{"head_dim": 64, "norm_place": "pre", "norm_eps": 1e-06, "tie_word_embeddings": false, "extras": ["capped logits"], "init_std_qkv": 0.0181, "weight_decay": 0.14, "schedule": "wsd", "dataset": "wikipedia_en"}
Each number is 128 + 32 x the weight over its row's rms, rounded and kept within 0 to 255. Layers, rows and columns count from 0. Numbers have three digits each. The size before them is the row's rms in percent of the matrix's.

# layer 10 MLP down (transposed), 896x224, rms 0.108, rows 429-550, columns 0-55
100:093191085149152056178156138150137124146136126098167143130127169135132194136116114093147173093101151130100101102176107176132131127135153168184174092119082164137151102137
094:137115118121092091149134112120095164124170093084121060099069083111118095110131117150071071149134132087127105161091131079099118066119145131141089139129125093117094138125
097:140134144160126181071113126117123138116163126177142141158114131141082070095112105088186137139111128158141080052062162199092127141115129151104161129154028107119110096033
095:196138112093138066145127141116086109060121114151183150105140125122053054157106136157090123151172114091077134082119144121094150143127141152113152187147160123109154194074
100:149123092104154144126142168156151092186136157096134131119123122094177077096031168130146126166086115136102126066083129121122138109162118089128182115115078121147134160147
103:125154060211091102170111125154098138127104103127085101167149076069087140123138165117121132138134073136123178112092150108101119059174148158206107160122115163066126135132
096:124179135168116100111156083096129112087132140129136147158151111107158158139131167130171116180121172129133141152137077110126120150118108128110172108118116088144159069167
097:125109087102180142128149135127153115049074096114116148090128083160083143163161136126094078122135127066122082098147141140112129113156064101097093151119112142094083126131
096:139142109133170153192131133126099110133175162140109121139131112198074132118104096144133121145108143146124147135140138160132092147187160150138127190171129148085102122133
106:142165123132120170079128095151106108108201159127168133151104150156158112174063102108124152135059141097147065175152083154126161111089109165109175093136133165162050151063
100:063106166139075083127142189066126122200169144139147152116147176128109100094136140140142165115058072165180145125131163125127126113149186133144103098136120127104061103060
101:142079114196175128171138189192129083064098111109180148093118163125114102097108147082126144118092185105172118107161112136153122067134064121100108107184127120107181136091
095:107146147167123139116075149100100136170140162095114081155121109142122107190080154106138069137129123120141105122150122076119106127122076113115180079061148113108057149156
100:203155130161064102129159077159089127134137087103121125137125141124149153169127103125151169118124143105085113147136147134185093069107102184130124139059096186125124137151
099:134137107180067147144114163097166138137121194116130100133194141106154156147131117070073143168158090189133104111089131137133039143105129143181117119137095102122084126075
096:204165098125165080127140088068100129111123100111109131142120161120080150114139116131110211185156072122128093086076131070113158121160093141074170139175112131132108164147
104:123125119115141126086125088129130140119049116091125143126120160153135114129159126184100122081097143092164140168147159150118134137161123212168110109128091140137129078103
107:145137142189121132069156107134130062116148196127147145161131087131058078136114132126177108115145118089126151123130101161108190106142058162155153155063093110114143148102
104:147093171152175159114142058153107156078090194117162145108115081114186137177099134098131161106146088120123125170127118156144092122199064162151119116110107136134084160174
098:106132087106163100166133160169129102126130194166101104112119157105113199143116099066097121152047123099125107148149140115182123146135096105104110139105146128124086091097
102:078109118096169155169129115080131114156177153153097134148159080094171170140126070097135119155076133158120109162118150132130116156166124087130088043121108145115177158131
099:141114155139091178114090156121134145165163124121140138102167175086193067128153144125113166137100096143140158112105072135154142135191132206114078122099080162182109119139
097:181153121137161119066089110119112075093109179123092139129118136101173183104127096091160181111179103137107138119157150143132097128190122122214068120132116121156124157093
090:105118124116124104138125165135087148143149134067173113135137125136125090117120167133158081088173073164128171163134127112139030175148159110114174097123179089157153138081
106:127111199110117107143111147122107127112121111081085157122138120090084137144102156173105086106034149149118133065108110089171107111040128089129083144192136131094085113115
103:160192154135183121133110139156136130126101131106106152047086096199133112152104092150110118128090105114120082190100130122152158116240132069087140182123033165163157144099
097:080123083181081069140121116160163126069022113078155103114111068146144083122143132141085125159057160167140117133131061163110151063177162153124116117191114089138125167084
093:148121111163174076168146153110082119104123117091100084098076135116132113066101186158143102121047106127097107120126119119081121124140096150127111127108090113130144167116
101:132136132176151193166108117108103112139117119134230106129117140168162135146160120185085112169069080097143088161126150144155145143101100142123117117135142139121155139130
092:082134144161111078122165136127120120125146142121150092104149139157134092144185128102097120092106174192105136139114090154105133132081169057123116159113108144192081168104
095:124157094072206142059082129115086179168086119100175107172165075156140093134076096144156197148156101079191144067143117126137164105062199077114116128098161119142132146080
091:174135101092177093136103153169098150177105178130169135146110176099081079074127154097111190129075134123087110107127104115104166103139144106146137134162109153120154078121
094:136072127112148132106156098128111131086144214156104128149121189127117135123159123069137095117162089128106148096100141105160142093099087124087137126102141198113089131148
099:191115092149113120133083182169155150162172140128063131123146127169098178046144162123105159088133135152127102157130184140149185122087115077173096104133189103074115106126
095:140128117222110162128167188117149146102144126112124162168184095102186088187056092145109108101094162116163113223115098111115146108067109134120101136146132154122151045111
098:176076065086140159142062158082106138138162124114135149117183140112117085075119141052168145105097163150079170150138063162120118078112109130186113147166094157122126135184
103:088150192163132107128105133153098129087129125081149126196159122076137100099105128086141068177120126159128108152137163186095137088155085099132168106127134047141185158121
099:218110151148135061165107182108105115152125136157197138104093139082184157094165135119132093164070127126106155105145160069097128111128087097127117127190140125159161107142
097:126161158132150079141131176077090177137157135093079183150097110190110093132131110113092129108177078094157101160218121122142112158127112058147164086175114145139161147193
093:133178131161046190073187149093127113130080155117108114165147183135123131085187135127155120181114147180117117130115137145149123146155070110144144112126135124102142144128
100:099108098149137129100110103176121175095145146105121103136116097089105109126123172143100141102106144166135070110165133113157120152118111118149070153197132154163111173120
095:098102102118074150181137065075126120130065126175093164178073100172114118082116152154120170119140117142184086118138121137154092149136111127156135116146159122101168131126
097:207143079136111114176113194137119127063122160149157083120198105139107190092089142157096146076116133130094113141150092159131083126105097123133141166131098103125171129151
101:146144120126086095098088110127083080126187098096164137128100084095150171149133125093151187132156117146121152161081147162085160062153128103137104093133156171184129053177
106:125117131130075137047133106130138099228153113083145161110093107168075148118144151083087128119091127168132118093132199080151162130089170118073192138107126113078146157155
110:137086157146128118082108139094145170111159139133156169082152120102133105134104138139148091130137130144144148084152106149117130117131206129029111084092171102131131103136
103:123174130121137110170151116159157183130065113120122101086141189110099133111110079086163118120183159189147105119119088106141150140125130136120068140146123097128074147085
095:121160115156072101140156055088119117119080131143136136122106166120119172120105120157135115120097082147117139162164110134114114139135170132137140097158143082120115115132
090:112177065132142061157060074136108103123142106093081131154127108096115203105133136170121091102144129138152144100166102130145143120097054114111125141128127132164192128108
108:067113111106091165124073170114087174117094092133085141113143122111152099126183097117110116086082138130140169095107152135107113081117150118110155110090096113120151156143
102:133200098153078134123113128131205118109122132094100152144114133158138106174113174100132187132136129162153085122125143132092071118126174154085107128111154144130140175109
094:155109163153104090161051155153099110083175072103052136124102140100186100120175188171196098084096072185159172149149161119084104120119129136137070162067125145099100129146
104:120084136168168117085151162112112152160151125115138127123112101163079152182104152164095149130151181118100164148123118165126108160113156140134080128127104148160224112126
103:113146161177090079101172068129125131132102063163108111152089171117087153153083087130144128161150099127086167128138074144168074074159085102061091154124138123119140077115
098:127123151193158130125092149215128122180142145098156109139135120139173150095070119132173111121107096107089120111177116108133086153099112149084100145147104101174127159149
098:105112111122148134105161165118118207128183135144109103136110113125126179102112157131112075181110145055130121146109156170117106145131199053109134131135104191093112096109
098:134156117126166106141153116093169165122173126089151122116106126174126046123149099131158123131100116183131110118098146164119118054187119162121175139090156105151104102103
098:173133136151125089197101132186160147103184128162120106135124175146133135153140149176098131129142142141198115105132149155129127196143168103092080125102063143103187143133
101:171170068122119110155152113113142132111056082128172127182132154125142144152134161141192121140083163160118155079107166155106044154153157079098088117131067119150089155083
104:130099124091185082072144167136138165092133100153118101139129069088188149116104135072150136048165129154105171129135143087097175113101085112104113139162158083150100202087
100:149076102102124187122138130123102124135118114098113133092099203200139180095102150120047083122125141164120211149088132155140114152113099114111080114054134164109091190124
099:117125129133055123080174129193131081148149123158128118108089145111133094183100138158083113107148130070114204114138154137111174131167161122117110189119121121217134166111
097:143108176093182062104071097104173134104106089087134132118156173119130155094103116145144179098078076126174117084124176115163139138178089093179114120132119118161142079158
104:058142120125156148133181131093136151174131132075100124115137100152103189151128082080115157142065152100143069143126080132085106113146136141070135120101106123154169141134
090:173086088103165105164081116138130055145092158177121144145128147184165139124064129088148129061123179120181133148125109125128138132120142093063093117168137116116148125141
102:142139061155109117138147148095174137071126210146168146155140132115066107155080095146166141123120076111111161141165159133091172122121183099057124167162137058137097081066
100:092112050134125067120121176116138127116138078085149175112147181149107130163113128155134096096116115109126123107185139121120179138127095099157099107165129099064105091104
104:120171152155081151089109167152137144116166126135083132118143168150147088162146106116145137164152177129116150166056098113129101121117074115092087165220140119163129117123
105:133133113110147071084078120068132129127136135133120118095117118077163064172100114174124144134165142166106127137145165167127157151142124137166100127182167193119112120142
097:116061134141109152145159150151140125080068135159092096119144110124112155102108145212137095129071127132114170089106132173108194150149136137210121125132099110129137120068
112:168150141106142126116146164130150166086124160118155111111144122108104108171123136099157166106100154112130097108124127092170142126143152112084153164131132128118154148150
101:114132162147111166083113072140147106181152132117086064116168084108163199137174162140101121186171143171094158099168109052105213092159125078091080111181103141103136073066
100:163119151156124111072077144168106120158130168094082118121160051078120140140050133189110129156079142176086124153141155114132148139130078111129145118121129116126087101118
092:195175148153139117147166092079127126178146102109109136176184092093124149171125090114129093144138136133158113132118113179162139147152111076113135130173140116071159129182
113:125154125167206152120105149154126155159141144113145081112195162174099159129112088156152158167158150141137137113152117167167112137138128116147137137114120128173145101153
100:122138152092092140112093140099081151175137131138128130143131132122149130109194143149085161099141129131121133154163130090149115178183104170169084110142105078164163127130
093:130118161121148151179129149134115104113165073105145141131159087152114145117131145145098207135102142078088140097136098172132085141147106074106164152138135104127167150196
099:127111180146134067173115108142139094089091152092086132155197157139167108149149147123100164148153095104185112176103142139095129236109200198160162121121087119088100102097
099:168135138120146130126054149107096114129102130141160143152102142169123169100123185083098171101133089102114085140121148093157123129114095123154118123092121139175078172151
096:120079120090170123088085081101144113161187156106130174148153102126137112161126186187180144209156099083151096134117150120203144139119203134159095140116115187129157159170
105:199146150178150125134092092169107094091136139120135090143116166128160110166109165119112196072119189095102140133184145085166173107112184065144087108115135140124202122117
098:123154132081118128142063147142089175100166177148125138186105119077113156130124145155161134162137144093119085142084113189080115071078135144170169150119142170165076162064
105:167135156168131149108118056132170144176191186123125129096122164184165107129102121152137105097112104157151111152150123118150132127183172131114063133154116094116110137080
100:082142135179184191127165125126212123147168090123119143128158073119195122169093092167147128126088080115169108061115138163083113087116217141109105110080117152114096132116
100:122155141129113130089101134104089144134098129222114119109168115138126091141097178093109139094140081099133075096136130123145170129106086131217191114159186096156074108118
101:114161121112083145082142079153170120166069129095147177156129146119109103118078153094090083146140131108108102125167117176148146158117051147114115101126103184150126100119
097:110148157130139118170174071153106126108147153162112143113178049172092093105092140104144107152113153124113119187127118182071161131110167094134145162092098097059155165112
104:092063089085147078156166115047174083151103087082138129129150129055062131217097153131115170082084141091109164070142146121116175140189080147150162114112098151144157125133
094:123158149171123140093104117123092166119119123108113145144113173188134193173064098128181121153156151090163129161106067104178107118096162138143143074146210207078119126140
105:121164158104186052186136117111198176140101136090149140122130088117130138110128149072109140143147179118098130196088103088077170148123079160168089106097079132145139180142
113:146054126102173153187124147135166122165111135146124128106068134149101119107162111152135126121214101129111178174137128117055139163215191050094154143135171141122123173165
102:141126131114126100134239075113135123147161146139124100057141129134120133147168130170093123162125161140159179110173186217136123163122161107109117142137185152120092134116
092:159189149117149089126139125066130144114123071131104136134118110146104178094106174115109124077164173125123150076113132111193107161108143124135132088148112071144156140104
093:163137196128087119104143158151118118098079151175186200166170158141105134121066133118101113186088174141068095118080127195108151147124100109086099072127146156138127076126
096:102126152133130136058124058087167116113141101152128116084115144130121143075146111106144108193202090181110135060103173093078058162099117116066063137139113143142125136158
106:109158107149144120180141125158112042130117125152142177092103142168132124139115137187095149148138151210083107122161128157141113102180117165094112145123158154072157193156
110:142106111137179152143112119187124148104143149144134089098139110132118114120125170087108183068089132096144122134087176090132103143127144177116081151166123121059152083158
104:118072115176150103163107098137083141140106097145140131151139101119164132103127150114209169080110150118116135168207158110053107064137150118148146069085115128113143165156
096:114121069145111136102191118143100145116067175120135122142201148115135141150106116126102120108141159079054136100167121113112098129150110173083069152159133112106147097098
093:123100090185080143179148145161103109167152123110139130114178138129154150100146158093132105112141153096112148109165125147107141125089181141116077122030113085136147194146
100:128071103085162149126103156149132146101116112135163060106094163135229132075111160111106102070131180148096157119171162066140079106178212124057128097163179115146139165162
092:134159115159124140126180146075102139100123150108075202142110179098146164116151066171193189116113123104127163161171149144168153083178151185114131101074116138139143176133
105:137142131128135153177101161111152155153150108161177138086108105151142099071183149126124142111048096116103086147110134112128084147184098116140120142174121154079138080114
104:151162100174089072184088110145164151142129132139111127146141151132090097176130154158147097093124135096092137143178128105127160081142079150129104114125138106095141124115
099:127097124135148159159106112177181128092123154140188175133105177113078132178048167100107116080161148140146108146135157086084150146155143129089100107195160048090126209129
101:161162120167170123132087147183186091092159146123156161126056176070121086138094139146100115127125130181178122134119104122194094185134115168121114136105122129099148146140
088:106165153135219153156081122134118110101149105124107152158161145124156132134111133124151099124155143107196145109139130129185107110132147154140082069047032182137087160137
100:082090130111160202124170109178113127130093094092209161146142129075130079121118134163134160095134211119163124110170139037114104121100166101163089127148162152074153126099
107:113134194136132053083099161167102125087069073138126111097124166127107144074150124147168153109118117127106119204136123160146197179125112120120138128175134117078130113122
095:131152162166123128159156162103117093061113128131173157163178130150087136110112173127129158106167118128132132047144101093116129106110115111161160091137164103168098166160
105:109177104173145154168165170191108106130147104151134105086135171145144138073144170082121065164117125137141136110107209105115102104173114146153106128117157120084155132155
101:109141113126131118130113114094136122132089115123194100134132117107101130154156142122151150087123176120094189062109076139099142138091137179127177109111118162140152118106
105:074117154082159112125131120177110189129121102128136112118124111118132093097142079123115162084192110104181130176130073105107140128099145119085104122168129149148145050157
106:153151160109114090181155091091168175137221102173131151163114148151139090135099085133156098131110104140152145100104138135087103092135128137110142156070130123155107120104
096:120074070100100204097143220103082134136104097113117137112086132087085042082053130114159104148075060136063111081184135139137098095128141062156153103107070157151085080146
102:153175097122087147120162116142149094132164164053100102130145127078126206184116094160108143135131108112168148082084145112178126163148091144114173139054083141118120103116
100:081118123212169099097186092136150116143096090148119130150106113134046084143187111127091136092151109135088139147167084200107111138118165123139112152089061079085156105148
096:141165131142103153138108118105160194144161108182112103175147135119114071080138121141110111131191117092129105133102123136092113145153127122123108144163118171173114129126
095:141174144135115123171147182135115140139082165111083105158124165166153118094087126207147119119140088130110155117116116098098211118187176159115123158077073182149164122141
094:116176154131129124139141186137171154159104164151097142149142075082130077124172158141128159128160141165118156122141097180155145121180120075106100143137095077079096138156
105:166096078112173110135141086110114116114150109067120098106120115137108078094189114175144076138128167125161183075122114115207101178132106139098095157174130124165141169118
097:161166143105089045107134188179158107196132169138094109156121112153137153120153142127110111140151174085137169155141161116136177129108117118131100130087183118090116118161
# layer 10 MLP up, 896x224, rms 0.101, rows 430-551, columns 0-55
090:155119168153135149114161138161148164072145168180183122165155136146146136125227142169153200172137048132158127129122128133152110142161101155147139103122104083119171128071
100:093102125103163117112099116073113109208137135135049139144151150072130119167132153081093123158112117106157150180171156054164166152107126134150139139111169137147158106176
096:063161110129134121131104094125079138181124201136090162170170201162178158098081160121174124149136098136134088138147094136092156107126099178133109077133137122139181042125
102:095133097150134129104114107073098105134172108095115131151150101125156132149114126153082114156163079113203088105088072143082103068121091189132154153129145106046161153079
099:097095129117090145152086102170151175163122079149091150086163114154160126075158096113107188137141121151084135180177155131099143114153131085112136064159188092075140106103
096:150118163127143203123112109112152117183120146156140117114114133105130084071140107152058123132144134155174120082077100191117183149140127129176119152138162101086128090186
098:124148135090102211122152140107108146162140148144097131167163129170141105122142113141103174131199082106062206131177063103171158089152125137121158085162127088175117103095
107:142108110133123121075112092129159149160134142137103104131152180118143127141171142140116116080189070111167114120078122105117153114110071123096166095123132147186147157149
103:086146139126118176132153182112110077134103137111135130087136089127125155101174110160123156166189196126086114048161147170125153071139189089130129090100092109114150104112
101:109142060123158164148179103136095139119143185073119141137136104175129116124115160125093152086120125082066149112116101085135196087087067144176125104151108147103157134120
093:112166099156148142090125086100136135151097122140134122109149111092089111100064126095135186111124145134172094144110145130169177173142087155175118188157120145065114160160
099:134163097080069112147127107128179187094107159072088111105150193100185111069131117125101128135183094118123164165070104186119228109129142166191114163145099121124182128127
097:062118105108193164088080171148149105117080191062144139139113071108114086101124115163159128074139094068159135133136138143117141142152156104117132105132099116129132080131
104:138111144119175103111109110179088120112108089140091134059117150142105141090141099193138104049090156129162134143137151101130195185127127167081181107132115150132207127117
100:064114158147107198128163181163086139134149121160144136113128115155062142144158112139102084130117156094154140122153154154199124106158124093133132112114175124084133073156
104:130152123078100150127148108104142037089123141150101103145119134124213170121164098159145165142093176118153112127177124125128122084133186125105143060133140084142119084106
101:115146110064099136080137114139092211154123097171130137152054129150165172101174133164169120149160122143161073172156105128104116126204109126186105153134152124154138119144
106:079132103108110077089148098202056134117161100143157163088114206161132177097150096127155117124114190175169139144139156130163139113152146116176210204113149139100179076116
105:089152155048191116111160143141123203066087136127149174133095157123124093096170121123172120157121144220129133060101096143142138130119083171181183153159069140132160134120
107:167091169125118132130120149023149090154145144132180083168060141093128116130080106128136085175130100166112119132101100180128119088093106141132144097085148118100160135173
098:133143150150149129136092169090157176161152102138091110101140135119046181119125110125187090124077158184139134169113144113144103151101103134168172157154153176136133165130
094:102126098118070188209186137169156175156189130184179092148122137092133062138055146097052086124089155114128119183084106119064126113148148107146138193142130125078137142120
094:103107116147147196150151117119212130136132108173102115145110143117071108187115135124120149112131203128124081131063119110144193083115105082116123106100121166133165175117
107:098115147116111116178097090101140162174132173105108082118115063151149159179163091145071163156174115116169101130176150097106106117098069066062097212115110144116109139087
100:164116131152059124112111104156054121146140079120123150174151072148000137134182145131143118128117117128110128089159127113132165163131152088174125094088171125186096106074
100:129141153137109114127151125123128150187168155208132117203098092178088099122110149089120106120163116116100152101149156104182083132108146113146133111080136088117163074189
105:119116100074105123153154106097158133104157112111128126203140131090115145156138082138178177151140121103152127164173139165065169091155107114119109125146154164097094164097
098:136134147088127098123129114134116103076138100115096120092084141105177055148103080104130116107148168160057106082119077113094094158118072119131165103127133108090118074100
097:138100164115105100183019158171129147132189121108135097133123079113120158090149126090117094165119086148156164133101122125139128168179103177118184158089137127148150090170
096:116124114138135108129077134143097094045154111122090141121116163102146154119149140149114137104112181162107157169153130142145101129149084182125125141153129139130094154197
086:091104109107102176109136133106120184111089187199154115077062113133134163134127128117135085127190102145096107136140123114114116094159115123114140151110165116131139116087
097:094087142139104140163085134060097166114196110088097115146139130185125099106161155126116105107113105132127104107131117137180156112105106099154156131147181072149129112090
099:147146128117092149122133065148069163149142101127159106124092143133178115105130082108124122118209098110115133101174126097150121126109179160116090112115177138163134117140
094:086144127084092123192195111140162120119077203080164139076119102120064123087127153114122144090137139150112152131126182121211196149168110155177090112111093098054080210175
100:015169143163160094092140130162149170142119130081140140130159114134139200127129094144119167114151149100127115137150197091138118146112096202092101100138172075176074119115
110:174128142037099123145112101076122157144096103118143159108120122183157132098146086154109129091133120123140095128126099050156178143110136136141163106126129166125116089174
095:074179122112090146111134133152133192150053182115096142177137091119148167130096170142134146176097109183156108097069065094169140122175115178119115112160111119137075122094
097:120145106141116182124132126132202125111108191078099098158139095129189132102119145117218067166144197134109131127119121189155116123091129173116101105130109113103171183155
109:144075131173187123175078090132157182115135080131171161059152107107102154143107133110138149109175113091161118167166145090125135134101157151106122136159128132129071123134
101:096112103141113105143153137189188134130091120124153154147136143090138137135103102174130122119100114121197153127183097166083141155104166124046151159115073111108112077064
101:130114143141139112113126161141102116080198112071127101156171164081110106150135178102103114154122094084115145140142132118084142132144141120060149117133129155179073112125
096:116114115158140168127137121108117190164109120182125180139146161128157134115187106137147138167105114120126100173101176162097189126101099161071124161128201128104124169148
098:066154078142165123165134182091110098134109166108116127096107171151119141105124096145151117133107115139133096124161151128147161188140117097207159144143117130093150201109
114:104098129105039081213084154072154190122142154150136181139127163102166163088102102123090111166161130162132117094102112138186105085155104156160149164118161156075122121110
107:130094096106105165120111112074133067169111135094174149111123119122158142080109116097075141144191150196165155131073140186142150125093163145109142179120089128155139147141
093:159157109132140087058137100157141151132130135121085095149123147135068103127118129159157097106117156162119167159164097134168142133101078161146110149144078126045113164151
088:153095106129185086120101138157129174101110116122122158150144127166157084068141080105127160176112064119194138148103111125144181123165177097092123158119118148124064155128
094:094157083168121188111198149137153184106124145123181159076173149111152169102158095089100115141123149101146095088169107129105160123116147116184165110136187111087092088094
109:112093163159189093117099141110105100135127123131178141129097109125136163056116148126092125136097128131127070107176107167142178121071119096073138163143078137123154130133
101:147111143109120152100079143145096092153176086148154128109113125133134131106150147142109139159174147115097146073166133093096128123120102156106121143152142144150102100148
094:094177060105124160121187128074180114110145118129165141159148137160102148122081117088112152125111118062117131122133142218122132087139095154087127121169129075196098147113
105:104127165102047156153152173100104156081132079114120132131096140140092165132047139094125069159175115145087106162106128119153113172131089166151190198140137179112131115108
102:160104065155108112149147133136104136202137204102138150103179150172120121087168109135103164119155159115164124145110138051120147121104185136149183123139130113113126140164
098:169124149128105133152158112071144049117141105127171083190127045090134115134104155137092098173113126138145214148129128165141101162133161117158126143134080178151185150120
096:200142124107100103165074131145138060107115160098101139086125139106121054116097099096082117096130157109036111165151112151137151140083142166119201133152143159154087147142
097:132069193127129212167104141144137096144188136130118106135114095068085186077082139123081114100161132155136109116156090098122125115113086133160135123127045107099140167119
097:108197124151091122139137157066133163066116154149095159114108114157150149111126118147099040123165134110159164172128089133144116148143109116144148180107130173106128083135
094:155121106141121124121146129150185129154162169215076097102126120113131124113142131093087090132051116043133122111116148141164067149111151090126158126119105137099167096102
100:115030153175167129088105188098090071168133079119118146192132101207130170152143134180143134092156110118140088127154146169151075150137150062095156125102093170172111091142
098:135114190124171177135095141121198145140130133110129082103112167133128196157127085127117144138115131174108113108082090091128112093103116117163221149146069085110125098175
107:190097152124081155089085168123057061130135103073141077143134147150125139079144090053143107144126051129139110128104135126115117139121102119083170167103114130107105073100
100:127182134056135190102127122124120101152155118073157115191125111147115134128125107077109115167185185161104152146152019098097120148135155144111141124154127137090150172158
105:120113144137108114106130155123183109172129193180159094164106118068123147128060172134158104085120176147124140157073137150131124088081181092166106111121161134087147096097
091:146099173138175172143144175119123120117147136138133122176113133165083173118176057112145161152156077105067121170149161191127128132125165166174209077116120164130117109135
103:104199104146068169084117137113058101094079107150173095228135065104114133116167119117118152172113081108148113151187089097149184120073144117129108140125147086135065085109
100:225109196127141139068117078152130151161098168099114150099124070101151131120146116150139203154171206152122077128127113156128142146087110151103185108113110154158130090184
107:152139148155162113162180084101155081159156133095092126105134131155120146110149127144121091130063148108135188154150141164157123124208120125117180065062106109073122139178
115:117093167114099139115130058121091042102153115163177098163141135105147177082113168126116067128098132065087202153097110126102147107094127155135127090131127115178163122131
097:107137203115083131108107173147115155163159166158098159121107068164087185129116074109078203125152134119135145135107126075148140098097195124080163153122134150101120175153
103:148101128126162125127128146124136111136126127095142150148099146171095128122099120106148107156112098087113119147116084136106120140123135146155121177139180108083161106057
092:179116127129158180139116111165064136103115152097162077144120165181164146127148211122081100112119094137156099104173141156155156125102125155141129164095137171193152131143
100:109155166137105123144085065075111109154164155136158064185109120192117101129153098099123133132137115103174134138114069113202152156105133138153136158070132156187130096121
099:031076151068136150154131196182141157130142100122148064149135146111150061074140159163066111144139167107104156165080063127110137105183112149128137091087095122130110102076
106:105170119122119096145148130116120125099101107144136110105138108156146099118177157090144186137128110104119160116126130126166140129182119128192150127140155090139131136117
100:077091138127122143163163149099114168110122149198067129138062056150069118156129088116113166131130074119128137108120141144156108095122147106126163065138128201135097121191
092:099098144155106045090106109178116169069141127102139131117104142139143052110127126087117143095177130173137145120098148108140127153144203134143119125160116197073095084080
098:110128053166144131088118070146058115124190095145155166104160154117110147140143093111158141109135132127140161178123160151130121104070134110096151087128103207167148126125
096:136119050092108162134113115102105113102120070145102120125168144112122132163157135094154164156101171151097144187086131111135159107104164089120146151165201112122171128175
106:171146124206105089157162197136164103134140110116091062107123105087092151123130086101055137104150135141162120079109156147113154150137032137056130157139147064143120113162
104:109110058081130150113159095100147126171134181157134112133093133129160112139176212180112067156154108119128159167157095134137092160096119072116141082131160092152117102148
097:135188058150154179151135081089137157160133148130204143163092142132087102127079187143129131148106081151088242145127146132121135157130093072145130157123190141130100124061
096:165073163127127120123094173182147142126089136128166152174105089136135183108132146164164172088173094153171095111140134126108147175136155132098104118123096066145118126148
109:101187168160152129214185159168131138145131171139123145163094136122148146125091150089150108128129111090159140134127144129099199136156132134119107100073080179074117100143
100:122126171092164112102197176117132146150120126131142110151140077149126137160104144152118112160103149104163094174172109131152145160129090092225128119066137146137150129102
109:112083142164123158086122114127100147162189074146143087085158052188123245051131068124133108108136129112119102160104105207161091157095160081113153154103119145141143109142
095:080161108137104129124145131117156113122168134117117128132141114083142107103172097133124106101117126151094111095077094137126123123130114094123124165076155106140107088111
106:159131155147104141154118144133106171128142249155109128169155164117145108088173153086119104150219143129120108138104192143095082117100166123146152113124138164145110144098
101:103130121109107120159136158142135136103099123110122091081188172093092120151153091128180116110108115154135148086180142103095109117153129115132105167141097156192098143058
099:165118104102058139079177147118067213173079170110132158120124113168127145128085149097124066147143144141140155086147166103198134091091119097116135107081139191152115134123
111:131104192097081066107096123163208153186151051117157181118108120107110131071139116131104103164143178197158107103174087152152180124134134102117033119145081144110090073119
106:109107125146092105142127159172081115127104099118155146191175122149089097133167100077118067163100102111113143146057120143135136135160157181144127166093140156095182205138
094:081060136122129167139124134091124129152146169151155120136164127094162137124127129148116124207131099172123149163104087162088120093171128181029130173143126121117095140106
092:140109114092175187123142103136177144122132144143076105146107110105164091148152082073127128111127092146151105135129186125079110110167106172083122108190136097126070109111
096:132115091139127173199143165165095115115132175135065157119104127084122140105184154121116110078085163156109158101169130149135195118141131093141160179089163139128121057106
112:116147181110106175077116131077147161117120152174137075125175162118147131141118096142094094129179127103146124132113153175145147178179095119102154120069163108170133095141
106:146168136100087077097152111092146140160126138142135113116109088098114107132127083140131041145130180135072136169165166160170106132166132149141090095169143088114118085102
108:123072146208172087155124112105098107125111112111032126158109112037143093088139102101081161162051141073093116140142162141150141099144178188138099111135077129163131127158
097:130108165123194151144079176080130155109146102153111137139092087125116103105126148113171151194122075133147132118087081166119127089101131161121150106143120107125146088173
101:120090142136145131081133118135180149136178163136172135152055086125176133133149098137063135125104090114083137101170063137058190102144147122103166123092117174074136096119
094:129106131094136123149160188070124106118128065092100174112135129134101157175178114130106135140160101074128139137101183138137138101186127120196159135119183138146090106084
100:115126123046137099084127110147141121104180136102127110097160125076118090152058124094142117155201121153114140072148149097075161184110173069174132148141147130139104142177
100:171096137105115092135108146141172071177151106115090095116153097146100129152135127030141143136059126078140118128129172065176166136128168115118141151177172101086115174113
095:131159132152115134186166107158117124162116095113079182109130065163127130161123135067119121153146167150097191150147147126139101109095149066135153095187146113117116129149
092:155110151105119184173090130083089161130206134136088136157159158132108143143130211133123134102176107188129143140206110135170153138135199148147110054111142165158155148174
097:157079151056170116132118199126133177108087165077088199186118131169171120118223182107126108154082103085116132145076117105137151047131131097091098139111106131194078134112
092:174106139156099123143225114125135091084147082181112105175122136109063184152115115105127128104136139141176131128115101091089220155139134175109126142150142129137141121149
094:133159082131141130194139095070100140142170165151166120161077116116149109076115127146147151125095069127183108104110128103166161149202112174127163060063115130211127130124
102:181115081150139141144133107113116102146132087111116136112158123128111155094176112131102118118099115163159143145143125108107169121160190109137128198109149167124070075086
096:102069092125084134070135095160163132112120103169147137130075129113136091143147148135136130162110151138107134155149158123090103219120169145106149154143051086154118106131
104:175126113161154168110108093155157143124157184134048198151084082129097122105145145122101170146073075110089099125162087139080145112117188093061196178104123143164118100070
103:093066145117140176139181110170145096135110139112111120130125090145106080123141112122113087111128133122106111115189133131088171053098157120107099144114111121106124087096
103:203104115137128130146143147121131129154171103131153134156094096162166176149104114069123122143094151095105141135134099081123119060123165084114218139089140129139112168115
108:138111166099082146082127154090110113159124173183172083097094084091090128101115123080078163078087075105060185127175101108149130156107103145036155091111120176140085128092
101:162193138090152147105135100131130126081084159071064151136182142144140172104163146122077118161213124083163117197119163090146108140139102185075124121179141131088145183118
099:153075183115177079153164171108124107174094145147163135119135091190086122057156098119117134124142138101106100154170155158073102093081110182066149118135134131146148113128
098:175128181088135151116122159131178108117155109125101099157092143102149149100106121156126094138120158062165106127093101134150138120129118155054131078142161157166094170110
098:081073099174123116113131133111158126170160121132106116151156176131117142207162097154088123086090081089122175112126091133092180115075137155118141093079130153093137156151
096:099093148110101139108136070127142116119148141189173157144109148146115139134107090076090090110143121114109130104111133127126092160159103098159101141128132121205106112146
098:156121124098170137136129127082101101082162137145099125096123141186178147166139132102144151105133163128103124163201199095117107150140128142093116173093148196201112126117
103:141140155102162138138141092104087145087079100135121145174154158115148145111138104160126166232069173157138187150205134116125153067119168136211204146106187111118133116068
098:120008130121175140137112146159136096102110106139140077126133051120147125120162109074072162138146071136140088125127090137182130130165138116110150123162078131132181093144
098:114073129125127129095163114111191059108145120106143151130103128087143121177088134100121112137090158142170177145151113069175141096157078140123112096159103082161157146183